Weights of a small GPT-style language model, trained from scratch on English Wikipedia.
Size: vocabulary 1156, 5.23M parameters.
Architecture: RMSNorm before each block, no biases in attention or MLP, untied embeddings.
Training: a variant of Adam for these matrices, 5085 steps.
Each number is 500 + 25 x the weight over its row's rms, rounded and kept within 0 to 999. Layers, rows and columns count from 0. Numbers have three digits each. The size before them is the row's rms in percent of the matrix's.

# layer 2 MLP down (transposed), 320x256, rms 0.0372, rows 85-101, columns 0-127
092:487528534500504516484516479558531486499473537493511497469499457475499513467506505548495476523511463510485467504530486469507493494474504477440497442534509477494475526529487537505535496539521467516512499513489471527501480506475501510493503510500519508512459461494477539494491522467514458494515486538522556508523515558549519510484508552478500490492511504462476532457473451477460532472544
108:507559532448506520528476516508447504516493512487483492502549481477477525520475469495503480527538516475495506510496478500489525486488530503497479475518477515497540519401560494532505482503476483485519519465487515513507488546507504506499523540480525498509481496488507520471511515490480473510539503562508485564486487506516476553481491515516466501478472535495528463479536520512514539495504
088:493448524511506527505533498456513513533544493487497505465512502514517556494500509540510546497492480461486470537542551505506500530506496487511498479480505536512500502486489446508517494501448521506518482475477508501493495521489482485559525496497492532561475463490512533481456503481466504540510518507522543498457519497505491533466569524492497527513523534543517475495485476534515536479487
096:505519500528481523500502519487479508497540484514501510540462513498515451537458446505491474516532510498489508457532519484491478477502523485529483503524464468502502529581518432532512478531510484453523526510499491463472527494480494479516480493527470538465476579504486502481496523485474477489470510493494514528468542505511500481507504455506505521489507517484474520529509497521491481452487
099:489517553457509497481500471541485489487535465519492501538473519510487508481521495490515502529519512543450510513500501553484545551511510493452498463499504469499478483442519483508499496510522481513464483493480505536466527555474472481480532507446522483474521479514489518511467525503507475498521483471485485476524546505477485490470529470489485509451516532494495514487497480450490503529509
104:568527489486498471526501478495510495506497488472498539465526500496511489531514483487472503521519501454511459487560507502490491501519497459508492493524494507466519563566519429531502500507473506486458511469538514501508523510464472496500522485510520563476505514499513473470511482548495506499487515508576526555493508541476506461542496493481472474452499500482460529487500536488507502474492
101:501527499545487510443496439512520471513448494495528492480505510489511498437517505474489490482501499520490490525448475457536457503528507532486509537504515517536518519578493513466497520504519475529489487525508508502473497501520541558501540469486516465490543511491499488517501488509508478508517480479519483479532461473509470480564512496509478492447477466486492548497452479464489482473454
101:512505495528544511490499495522523505480511461494478517508506518496529511464463501477491451509471471527509523523489466505515522491516494550484499563469519493498534481484509521518465518478502512473507490467464477482485504498518516497516534497491513509500505464520495487526506546470495483528495492470484524513511496460511497569527470500493481509514544482446489469452514526503512501476515
100:489545505511523471503526505506479507480509495491498538500508484527533498503532456511524515507503490479519471485475503497516523509495467446494478436500479497523476495510515490515501491514480509509501531462529526514461516478484490456508481525473526526493476497466523499500502534497453524469512509574479521482498500495530496489438514471475489489522525531476492439512463493509483517469488
099:507502489554514506541509445495517518498496502498480480497524479498503513429533487475549499511481482521537466512471488484487536513495518479506491498505529500493492500483483492501517501507511486517471495477521487491438473502490535553493511508507515499466529515503529482503498516488535512460510554475469487480466467508510517528534474487471500486509492532543533527516506493503470498535431
099:491484537498575484443503514466453503493530517494479470463468497536509482525487523524501506486513482502527463521473514508515474528523486483516531550507511497523460441520519510552514498547488521508479511471514510489491509515482492474548473492491528510509470535468502533487552484520495509521445517481517501473506532447509515507477515496519498499534571527514534535497462443467464493499530
107:488485550516496552550424560501493552503522502507483491487545500477476470498490472499509503513484497467474499489479532594429517486480488490498503521457504513520489491497479438495471491537460515487497491537498495486492533498486506513525467475488462511506513476511474466493490514521529446461500479491485502479473479473516526552528533487488519494492515522520500505485498511534487541503471
116:486525476487484506516523519494484526496504513514493529534527497503521533517505479507493528496453494509465495493514507442532521468503489545505471500496488481472528503572487543503550490481525508443508499506481490568470536519531501515475487553492500454468512485489492457498490539447468518509471522507456511495513485518514515497504511464483498485505487514488533474478497515519523505514454
103:492475492509524520502501515517491513534407515523477460484486477507496517467499539496501463495460465516521518501509487502461481545534528436491504503553491499505482474449544467503509519449527502486478486497498494521485484498474507514485498518522509521482471490536537482474525520519543507502549519454518492504534503464503553457502460490486483452490517476504518501491519512473494486493496
098:514511514511467478459473523486512483558491479522490532475493503511526504485507463479505460496488516473513485473516505492481487486498470486494477515516481503526483565495500502484489476487456513443459526494518479504504511479462493548478501514481478509526501523472487467460504503477520528526495513500524501484517509491482485517536546505485444514503492501508531522504497498524516512452488
104:465504530484512447478447535537497526485466485500523533521476560526485483504489530493469457528468491487521535493509553493478506475537516519486528517520496484504534499548494465527498454500495477505482504497451496530494520470463475490453500501505501477507510513510483514478507509482529498500523554510493473481507493506513515504525478493482512507464502519469516484441488492559492514497529
095:475479494545498499541480461511511506463489503492481507548439496506506476452513490507517485479465576526466508537485493537520498504466509505469490547506507483473484473477510495542498560510552487499486512445529506446484474499478481496482504502495500544499483480454501467507496469486487463491497516502520472460521523505521479523502522513460509520491502489484485530480517511457471514505483
# layer 2 MLP gate, 320x256, rms 0.0413, rows 86-102, columns 0-127
110:520458523486545482537501534581486478520517510486453492481519490469457519560523453529545564467515498464527509492472501483466495498515513497468469520544503495526486470477507514499456519526500506527518501500488481490550485540499511511524510511521506485456481504490469500521499546513483447554477536490519504511476493487496510524518505493543500515521502502513523486521515473517509479497487
092:498469510510520503529504478475482472500516500492505508500514472502531496511527471495515471480494487468515488511509542511472528509477522496470517507476471543490490510528486501525495456476463503487516496483451522505497485498457462539510487527493507499509444466480539521477460515518531515530519476487506469490488515477479539522491573495485513443504498538505500458469494491508518498526475
092:505522478556520543491501523472464506504532466491491548523473504462490490528476463487483463507488519478500506464505537497463487466495488489498494488537485460498501476524535505502521480505481524480510534490497502444485545535500473537491488500506455498489451545468483501490475518488433464504479514520449533501456558505520501480486517466525509473525465510523486503527533495508488501477481
094:474512449498513520545483478446515505526503491499522524495529449480540543581502492555466522489485509473523485489522472462513515497504469509540481510507490517518526548529481521501513468516467557489533471529540477491507480467506538513539462528513457539540457493457493464465501502522503501506499505508505472518472492510503510548474475558529491503532502498440496510521535502513484494465458
100:544565512500514489508511557514525486486528501482507486508537493497511547487502523499499525483522493525516503513475473440517530507511506515490554493469482513521490493560499535489495465519463547534478464496505457475519483525504515505508564496500466467542523456497510524499569504488476502470495513505543487484452502490498493502489566490452497483499542506477520487497486480478450491470495
106:519465486527517522515484504486538502545486474491502509502521508496516509509517485525512529480466480459531485454524542518477487501463493447449479540467480516498521491546498521471487502464525497479517458487499505517517513521471481493509460502554454491472505455490498497513522509504541495539565452522475474471555452487477526522516504528474517533491482483492494489480447493529509455496482
104:459480536531488512506495480540501467545485506477547509496477467522486442503533530497497493475487515530490512523499539477501439458505504466516530508485504561489476508500524475538538481508474462563508538507455492469506471517484531493502484512480514517481522522528488553505490457574514480499491502510540469481481533532500481505521516495534520453454496527554489530514538490485503448540499
095:470485553572491500501528515503480513519517429501519475459507493509461498489547514527516536450465496494498485478539500525486486502438521520519484519518529495537524528497486477477521513487514508524502502505507548523471494521470517479522485490499533516495495471498488494507529486497494520456550483508504496455518534463518518494494511471519470513433552522573486501476481543477512506519526
095:538571518522503485459513508489495477481497456486485487525450527507457515494496518487510515527546481481486522482483492484482452454527492557504490521511499497509515512482505535493511489486516516460555517480515507517495496490520504492475473547490453542509463509488468470480511523509440501560488478522488523540500513511502535485510485520495516527499495489503526506509493462513470495471529
099:503506495481532473504489468500502470452485531501427543532492539483519482507478492508516483510507476508519515501527479481473508527537506525466533502492492492512527517498491554506525461466516511514486519527514523515510500474510501510470491496520491521504465510483501458493488517436522517569512498523465473501480470510506500493489473493476511521534520478479464529485493485507489469468546
109:476548473507510501462508508485440489527453481473503513453499521482542512517489476476497509531481511462563514512510527476503511506532497452483506504452514490502526490535539530515501486508521517529499479516502528496469522499522478487536526510493487473491424497482498502497508519504492509535460514504467466440491501525511505430479499536546535489466516505521533483473507509504530518455501
109:501539475506522481516460521511441501470488477522503493511573492472512506509460471489504512517493492477517481507458496487470534509505485543502500489483474502465532476512509554495477490494484530436498463534496500537509517475530498498498501513490513443497494488484505450515483571452475480550516511514466513512516489525505532496499481462478500512505512490471550485485508491515517502489474
108:513490494521497470472536533463508516496472510502514501490487517495518508523559497479455517482463483479510492457509457511480454478500527508506519563502512506507471536463478470461467506497493466481540507525522516530506471478507520467525535509487500506503500494533504509508508500518495532492490511497492482507539502490532496465548469557435501453489509482511494526505501479499506512456513
096:485469494466544515553479538530521491508524520480478532486481505529486535499489540511485532524497507498526551482520495460499441478545464421492532486531499516485489480499485543499526477517507506504471527533482504509506500492505502520540521545479454460505504511517512508460503514486502487565508536500494464513468497487499499517514481504526514558570545505502523520508477469572535526475557
107:472482496505472488473470503444448519503545493542478497509489498511489546495494498494501491503476499519546497546448522555501554472511479468539485492502509500486520551486510502493498503490522488511473539490462507527497484488478478537493513496513488495523477468482478515499496513479478491523513512480506527470502497473491474445511491494506528555467508485503552505501480495542486423525479
090:519519475514469485470503463484474531462470490495453493505491550499483458484515447456490480523483508500482478497498494493543519502493487552501504507488440464502522519473524519519512536482538483494532524500532467499542524464489529508511490508471481536495474537474499506522480525495485480461474542488524500481491532509489483489490512526450546487510510445489471537501520477479518478460474
097:530565473501523522461456495490461521503464484529471481497462490488495516522530521497497524492484509520528482474510508475482535531469476499535492491462527495503521483486499478473457498506480531485519462505492468545525520500527455439473512500482492509465503476450493525498479528473510526497512515539461476484521468479467541544503461484520506494546514494489510497479523518522529477491497
# layer 2 MLP up, 320x256, rms 0.0395, rows 86-102, columns 0-127
108:508487501553452478539454500486529477520476501475496503462548527499501494506535527549510523477502489490459458477517530482488461517510529509527464503515480493524543470480533511484506507481563461530497511538503522533502498492477526469500511491514525557514514543494451503510480507456475484507502522497499532483426498506512480498554452470480480483539502451503513511524483515539490485461483
088:488519523484503520500475555523521501513506477533506512513462505490487516501484526517479534492493489504468519512517473463519487505504486473545480490545515445532524475510540495464498553522546532494492494492507479502476536531539520434489508486491474522519543535518467493507517497469493495496486542505511524506458529533511473480492462498527465593503552487496515542524486498497506507485525
097:506474500444555487512507504522525488505534505492459542476538492493507538495539516510510530532511484495501510523473496442461492497543484497507497479531477495507518470529441549557494490486491554504523495486483513547507502490511498522476507528476491486471507457504521503511513542511513492559524515486520471492522457490498530530479518519500524480495523533472535442485479534509529485499468
095:465521504473494498524490478497520516517510454466538530550540472492529531521532494547489502506490572496505493494524446481508545524511472503502455474538482495509504536526478510516486464530485518484516470510532468476504484490500510495522470551523480526543481483464470460449469507530517473523503543491487472463494531498477493541438495539523496531480502493447517516532517493497476546513450
109:538502487548478505532471514512539530563507480469444552468474528504471485487530470494497476475474491478528500427483496520504472470490467435519461450545533499506480493521495468493494502483509476506489478521512532510517523509508486556466514503490444507508516543490508485495509475489521536514487540528478502478484528544494510478496493494519505518446481493481527489519498516509496501482526
106:505538489435503487508474486502533502508552529492502464498523488517523506468504491542483466502467488514508482530479475469484535493481501507509516503491510478458464517514480473510524495494458526502512491475469504450522510547497530504531507500511483507527500525509532509489487467545548494472494489473485508480516516489459517518522530444503463486456445473499514530510538489468508462555508
099:531493512552478523486520486522485503528532553547489465502494478504475500465466507507544531500490525500474462524493501556512504518481483491498453497522507523514466492534546481524500475549487475508503477496484487478502466484532464480454501496523508494516489463466448470446507495499493470485476533497509472513496534483509508481458508528490485489477470483499525489531494529488456535504493
099:479464513511504513509540487504502466484513503466522503502474482475482475487547492485500493523510494477500525426516504522525472530510533531539501503548497512508524509489507522508504496515527510509535525521512526489505466510490525502535500505476510500536519556491463485518491505435481493506505507532487501513489527453565491447539494488512499526501497490529528523512493489506458527482500
093:488528527501460494499502465505520514503483502468523507518472504509487511521498493499513454522531536524496490515500463505484456480500496505503512512511532493522474531498547483539530479506495496509505527443477522461498465515521503456525507526469521546484479527511456484459494439528488528504502486496514523546493499501515509494526508506538484520527487473524486479528466491474464536490538
100:496531493509481506503458522491489456528513501523439506529484501474507516501500470483458506526470494488495495528501474501487473512468492490496483468499517489466500469508519457526451517473530459488523489540534492484498518498505516525472499514482454513509486513463493475507491595545490491513501494519498471479514482522497511523494480524442529488509476508475512503507478483549537502486485
104:491525505499532484546471528521492511552508487511508471517572521518477472470519443481502504472458505502524476485475525528501479529462464491507442524459458490528482472512479504506468566517537498484515500533496468460468527526502503526496476485517536510521472492493496477506472536491524485470530508510506467453521523517505508492549529485491493454478504497503484493477512486479487513523458
122:508480504472519522535541484536529519532519518484485559516496480478545506555516546530477492439521512494487498532484519472515487498486523460486499475509516469489487532514509483491527529482508509500494504511467525520461531495537484466502467566543489526458503492530520471486515472485455537500481511489439523507500506531491518476463534489531500497484513482513467503438589514521528491531488
109:510531477508554530454483489481507497520505501507501507518482519497496488524525519494500514519517514503492518514478506453488506531473463477520497487470507495480531524534505501509496475533482519523487488477488500484536484512518522457465461486466451493489484502485494500524537492512519556502462480542471495564483485533491547540430469506568546542545484511491481463543497514547503467496522
099:490482511547477483495491519490483544502520454468506572472531504476514492500546508454506480506498509480510510459526484463463466479531454491500493487496463484492506520494476514483475449511502533464513508529552503506478545502499541556490486549485466499495499504468527451499520515461511532514477494501508505514503462525518481508491483533450478515487489486457526491494518504509523511448508
103:455470465567491497512512527524508520530496452493541511479474511492497526506530470506493543480477493477469541471491497480485464520472484495497469485498532491470511521489501467528471518471517472483501488523522524511513497528485498490492488504509521531511500528495490541537453502477477473530458538507473516515497531507466508495524493473466502454493467510508456556508539505532519506502474
093:528520490428476475483501503454452554497501524478495510456518510516491482531498453462465480507489440451492488478484485483519559505527501502549511463453453503499550503514525515501489448440488525467522491519492483575494535494517543497510525512485513519501488509488514521514482518466474501497474511507503509530459479539510505488492478483504471459517518474485504494504522490504568503489487
096:473530485514521478474501522486514528440495518482473479509478476521524532458529495511521477489502478544544491526516521527515492541513505511496552479532511479507518457495540513481497489479499495475538481504513457527490513547523487480486516507501536522500490541464474495525553522446494485507528512478470512530463518500512504483511506495518457536533485551507535562491495474488517504499495